Each number is 500 + 50 x the weight over the matrix's rms, rounded and kept within 0 to 999. Layers, rows and columns count from 0. Numbers have three digits each.

# o: layer 2 attention output (transposed), 64x64, rms 0.549, rows 14-31, columns 0-63
# v: layer 2 attention value, 64x64, rms 0.501, rows 15-31, columns 0-63
# q: layer 2 attention query, 64x64, rms 0.342, rows 32-60, columns 0-63
# k: layer 2 attention key, 64x64, rms 0.345, rows 32-60, columns 0-63
o14:465518501521494511510572476588472483465449555520489521479492512506485479514485403452533513494515536472514510540511541526526494536523442528432502528558489454522514477546506525488548476507442533
v15:535466453451522475500477469501404552523546565498480497490584495473460447429552524490510544522480571503506487526464508518506447494486500557479515510486452451530458474392483489535505497537493493
o15:485466488450525487499532505477531538528544557579482533528518514523473414503547598496535539477463543496523409511477490469488490502481526495462503516505457516548456538503506457540456478531484474
v16:490493425475521521462509514539473564577544516479510508516475482500586510522433515442538481509510544468502508509541503469562588469511519460453518610489485518526542404557445521462452483499484564
o16:468530445517502474429486412476507511531515536478482547490426507458468533511467395457531472465501535510532486580456544518574527463508556468453460470521528514502496471445437530494505485501469546
v17:504514549530459450439502472504512507434473527511490559481469505518472500475460549501508465517515450532451510494518512579534513509460524470494488392523499430460538483460510456472560472464544441
o17:581513557508522467491445539446506540490517479481531473508496460478464493490497503549474487501479492455475583519524467515489520487519523503519458520435432466479491530489474501507507512512608501
v18:539470510509541507486491473515472505440435526525488522491499446477475469548536523494510470491477490535471464484469487459404530589452512551523496459556483399491448481505501441509496567482515555
o18:550474490469543524446530537497465483506439540499453481547508460497515501545514597494548510514450465506512426477550513541510536522487454539482479514525446436489517498506539492501496514470515527
v19:495484502479536485493475472631544410594474412512507442481528495496424501463480494482519477414532504492498504528470569517519508541521510425487495547524440507528556526561505515507574524494488505
o19:459467558482506454489543514506494470520505462476521552485497465504540518557519412535540455485509521476502517488481593533518462512495486419496466521498504503475496541510480527510511474478445490
v20:501449485495499512550474545545398504515534494506480490498490513527454599451474538461520452508451492497492496523517472545543520502508508480450510468496440419544444500509445493510559526461528411
o20:467441593493487462539504530499470508517475548434524500573452476479465437509503523470509537512497486486503462570479474550528536492502514443502469499499479485556447504498451517518461513482516431
v21:516493436527444467563532469498467513464580552489465428482565512447502512562496502452519556509515521501557523467547466466532469449530501504481454461392546536552461448476444523496451539526485459
o21:498502466543482516524505490539490485485525527458497545501530595508473445544495424437528504540503495518499526529477451473499464458520528571467497474414494520522490501480480510533532534567435474
v22:557426424508497499457456549498544543546526467521542518506437506526490489483555495382506451508505490525519496521500505499503547508487562449447497546552526472478497435472524487522542516485509410
o22:505474475502518457508491535534517546505506505516516476521414515483465517511519506459500407496488491512520536510476533507561559523414533459503521489503489464424426490493527482583493498491552454
v23:544553493480543529471532500468561459504450495554508540500561463551540476499500477554509438533522459472475542447541503511539539512507517465495526474546455506490532614589495471483476440499476533
o23:530498510519515506479544502497506471486486482472498444480512494465515508463476379528456482498494535510509601481498494476520505491472523476519522505516451494504511488514472476509508488464532527
v24:476500521487521594534519458526530525486472573540522475561528531473514566514531478466516521461484479527534519487545448584493565481569477481446524549510551543492471501463519447522515524506523529
o24:474521472542485551555507523499484513458480511532525502510492538457462543505547424501515523428509543546521500482534438577513555520477486455536528499517500518492476470510481478522525574550513570
v25:480515507493497512522589553499497452471460426502482426491485585525551568490492434479528530441520432444539522451523493426492470428543521481533483456461515515456492574567511529496438514486487461
o25:438472485521487537516542501522438487489446467430519479463520546497568491466485381488492468531549458505460591467514469454497449505515486474542502459472526500501534490463540546471484523492475457
v26:504511417461457498470565530494480542493527435441476544535552530572486478479471540459479449584487542456461455506495457512542477417443450546522500509542570517432488536396495480534484482509535548
o26:492507463498521476483524489484511504517502475494510479520524503497515476451487646486466544512501523462526425503509459521500525470482492490491485456508541536473491509477516492496490498469559479
v27:524576421451556556471515513427455509531472533503490457533597513486537504519521492417522516477515490487554535462527490490565560500520507475473523468513480490546494484531495500509454507570471497
o27:502509482533512527510560478497483511502456500462474493490519550490489473517509381499509461476497536504543553517452479485528504515461538487495529486496471499518471453498486476496513488503500536
v28:446528548541487535469531514508452602486450494460507460535400551539497464493492443556529493522443437453473505495504497451459506535517551485529493549505524471507547565509558515483415494465502406
o28:468563484519501568484443531546444553511491420540496463517441498505505496490494465508465543444522449462469545476555502410478536535482516457557471531542563451533535491499555500445474490518548437
v29:579477506506506483517492485511511441456506438582519494529567517521426565524529512419508469565475502486523501486510446487522486431492466526444500431504520509553450623459444503572539541471501471
o29:509420538566534478543571496558463470470456517461520442540557552473497465488526547443486527592448545495504514486484468505508546447479468474508565505473490539492456525542504498565485546455531475
v30:509476442468518490484540488538490549523468427478499528443572452540463504539449513447496451536485527445504474521514498535560514463461495520519489476546531513455514525503464454483559487439504628
o30:517472470459525451454528502452505485505494467483517501501541512490508487495505565477461517538488519482553437500526505559510566467517493483498454451531514541491492532462491534477519496429510500
v31:493463503476475461540530502551469546499526507425447454474459521443511524421479501453531535496518490517483491499492491504486484483494495484529498532417542513498490503488510527471489452488523539
o31:430480491483512489482485516463495534525537489470528569517466504486520497508494499497509476487483456522477444486524472504500443479549486540506417487452510522482525541469479489470495488546468487
q32:496501498503504498500500499502499500503499499501496498502496501496502499503503501498499500501504500502502500499498500499500503500498499498500498499503501501498496500501502503499500500500501497
k32:494494498498500494499494499497497501503496502498501501501499502502499495504496500498504501501500496500504495493500513498503496506502500501504502498497502496502504501497498507496494500500501497
q33:503495504498499497502503502501502503499504493504498503497501495495497503503495496506498504496497494503503504498495503495503495508495506499506507497501500499502506497498499498501500498496495497
k33:501503501502500502500497504497500499502500499500504499493500502503503498499497500502499500499504502490494499503503490507500502501498497498500493500499499503493496499503498502501505507505495503
q34:489502489489499489487512496501492491498494492500501499486512486515495513502494505505504493503494517498500499510511498491483497498508489513493493495503508504500500512508506491495501500509507489
k34:508512501496498514512500492509505492497499484497492506502508516488500495488516503492485497502500498517494502500497486497504514491498491497501506506508492500499488497500506506490503499496498504
q35:506490495500497485487503507494494486492502494493514517483491474505495503510494504505512508488478507490480503496519505522514501518507493514485499487492504513490501512516525475476481489520519481
k35:513521493506499505509471514508511516491514511494488524503485494490494493497517496509499489506500496501492516520509495519519491510515506488483501500506500506499482500492507478500514492489499512
q36:502517494490480511493517514510509548518483466492474520522524540486499511489490515479488482511507501551520466485465491520513499497506485472506534504506497507497508491483523531529509520506510486
k36:487477494496517499465511468467507474512481463492492481512516524508538485514498482494490522506492510500530487462480500483473501493466490526520502470471529507518511505500504506492483491469502480
q37:537523460478490480495480510476516505468503521517552485525447496498512472489482482484521502512481510495526508505540510505501499513502508478499465525488531522496479510484487476448534490548489525
k37:592564461510497471447320475555516510459490585613551498466513453513535504465445499508469538536623485467514468607517420547503570487531478392512508488493528511505490464568465454488489407492532467
q38:498532532515383596572557460439642483473511550553457480589431581374609533502439527532412477504440492432562462489501450448607529570439487510468588473513570456441424370496495514469416465462441518
k38:462550441504546539514511491453549488499486385465532518587521620444552467518531499477476475494457496501560486526454459446534518461467511489500585461436508513516430505533512493442502512480524547
q39:536495548409460460506573511636477439574494468432400446464454484529436542528504536463471538469527515588457474480406475543502440506492411572454582469448450394542526321529545603593450507497504451
k39:643480486520445471566558495571460474460471518572473491534538543469431496459516569439427520382504402575498493491493640450552606428501447513478593561552515458570600494520561532438457410489580431
q40:473507462643531533519490406451538503517436485522570544559631557596482401497337482448491482521446463606610529404572493562574637502375561552447446583524470405519549452451571505607438483558459575
k40:392506427469499530458393419385523490530482448450470618581545665570483454445475509512555521558581415684581502482493513506516456521633472663490457519507525458528474482483432620417471493420371473
q41:542525493447538486494604287516403473660496523469460634573578441437493544454445453467499503470542468387479516520515490448409511664417560528418523489460474477512444578489477492382569429498516482
k41:513400536451491558479535359432525500497472556470424561441442574570483471455519470529544517571564537422542573499462549400471565515480548403445499424299493513501527485514494511545625523524594424
q42:455497431480450476481490554482525564430560457554499622502470474531515525462501571439537536611512519637553487532461433600569495437510509404540482558482505370499531530506586468513465471520514476
k42:433581459524457521468576605486499493535509530583543517592491456488477515534446561502642542463583526526540456550501469605601553486541547427493472580498461570425428568540514488464430460502460433
q43:497509501524672470487560468462566529517543499561475540425450501579456602509555493493466490629515513539551473501556609509573458552440432524492528584473575438500386542570483497536374444621529459
k43:437546505553506499517481489526461611528505425543453527454356495495510451605471522487624576538512444520497452554590652433534400567472573597534500495467523547550470583553538541474426467648444463
q44:481357495419387479384581505463511449412537424420488479509699470583439589505444511481492527472486492568439477508612443563448567609386565543666531448499540598535520474607481543497483458614516602
k44:478382574426458536426588461437506473425426606555612458484681595516566542419389537407458583619478532550481503387518487447335497465530531570561503436441504440457634565586496557441393492641485441
q45:463500545473373516505528488567409389465576433528449531489403502593575508513560533482501549457514551448595509398504399456367479570463394472511437566541514436469580598580473556501492539492525613
k45:453437528527468530491547499625426435480463531499461445502459480501528427519467526451540566568578670510522529480509483476467651539384474544481453590630564546481462499561521509472458471432496420
q46:538492554519409491520502572505524553524603348534367564479634588460558465454551483453488448524561553522561511351483562543304551546521482360472557544602408471555539542530502459578585559365424543
k46:443537550468465498525635536624452601468490485434479480534549560481515501449544460430442457640526541610605573580461529510544626508496556540456523630585377566406438522504491570528649558399540498
q47:436511443370385420460505588526463498494525379537590513488532538406539524529524459608523539508428439443472455511541563449575553496487493508487452524446431524457602460532534432493518489402482470
k47:547439508434545424392608572392531504577486429552600439607565443488621527603529480581478438510462592492533514411436514562549463459436466539550459529445485485479537495499502474533475511373520445
q48:505502500500498502501505505496505502493502504499503499502508497503502504495500502501498501501498504499498503503500496500500499501502502498494503498498498501501500502502502495504499499503502501
k48:507503502502500505503507501502500498497503499502499498499499499500500503495502500502500499500500502502497502505501492500499503495495501499497497501500500499499493501502501496506504503499498500
q49:501500497501503495499494496496495504506501501499496498506496507496505496503502495490495493507513500508506492500497504498489510499495498496504489502501505502499498496496495507500502500498499496
k49:486492493508506475498497503491486502509498507494504494505489490508495497512494502500516498490492491503508491485501535496504487507506502514500505491504512488511513502491488502498484502502502498
q50:495499505496502498495512504495507495497495488506511510499509503501503510503492501507508509488487495494492508499509492501517498508502501511501516497491499500500502503513506486502487500504502493
k50:517518506502499515505493511525504495492506497506490497482501508495505504489495498503473495501518511494479513523504465508495510494494493490501489508507490504482487491515501499512528512509495515
q51:499485499508493505490492479514500493502496499478476490502493500505505494498506511499474489516501488515502488490481509493492497503486506502517506508499499513489516485491490518501492483490487500
k51:483493494500498489507518492478492508512501495485512511530498505498488490507516494487526501492480476510520490479496543501513507502510505503498515508494504502513497512469498513479480496480503495
q52:499464504507519493516483475543505481505504523500466472488526497534491479491498505481478498501508489531502505484473518479466494476497507509540498497504489477512508491492494529515502502491486511
k52:487518482483499494493517509489480497507502489508517505524511529502493488498496502475525496493530487492519462511493520513536545497510503482503506518478483509478474511491507525495495526485526484
q53:435445615611486584537499511459524480525522477458499566482579529468528531534560494571472464477470474441432505467570525498572529491475506547458510469557462493505487564537522459555423542404504455
k53:455501495480515507490501492469500504512483464464507495518511525504534493507502482508502493532473530515517501489490487486475461514484496535510509494501512495510492496498480510505493523484473520
q54:486519514509451521521528476499503401461510547494444472491397472488555546521534539556478518501504523380541514501542462458544453578476496557448491499509524441449512421517494577471461494504476552
k54:517524441511547602501428458525604404477496445482398473568469587422555433481547582425445525503442615517526536518500453404478511475380536565453590462494557471556473487595595399409482447412528473
q55:427461507560562516470531418515364499599482442452529632489524528453496565501541547525449522521570471492418472546455446448452509504420513601493401453500500450478572500459520465626447566407516440
k55:462436549492493508445693442412528435527516448499376525499467419530443507528579511482546498413507449483454506369465509481511577450505484542487406484464514567488525523367597488511524507491512393
q56:501576384545418541452552414464412505493434456453534507550437467422501568440448476391548517526468496530552469470452514595411543473499426471511493621409532513430528542540525489457511503491499524
k56:504555464548478529421522458435417481497467429514532443471478587539503423529481468483528575456649524414594475540532398605552559479516471496491483537445454625427472520522431537481462493479509448
q57:485471441391562407541627552417542481465606466607491594320471444493585538538523497500469529590434520477549509588538503431606495595525537495514532497543504481524449557543498382458480416521460428
k57:410477490505496501461566454515573582542480504605495508559444376463572519614535525609556536603398554592572532585490533460458425529442593445520532487445513534565477548547505407513491372507480444
q58:438484560468538464560391514624533566491575462504514483578482482573410571429636512527617521499519465485493566427572463564604497474456502551501535454472467462512495562513554466482345460561499404
k58:576495555479522531546520558507522566453508514476478518545461485438463521499513594450591471552533414481350557402529514472675424536507521469499509578555526507448530538493583470453412523563490451
q59:567538563414509495502386531486591629556544521586602545617467687486544554431575505447482523476475459566489462485470565541502571627344388412575393424526491660441509510474479517523511532564506453
k59:521563525459569461513397474475533508556500407454620559507469538420717415526581467445484448693532486468373427405504542533597619515470480450591434469436500514451369535485543616426512532605499511
q60:529471607469448481575538516644440474537476618514561583591515589604581358606443458469505487345431441594447472478432396461515570499513458433562558495470478414578383562515436498447460475530549454
k60:445377527484423484594536469499458467535391486469655612552532564490431456547548481603614435492473483530516464484411483423500586503433386346505546558538603434588427411541446561470488488531492553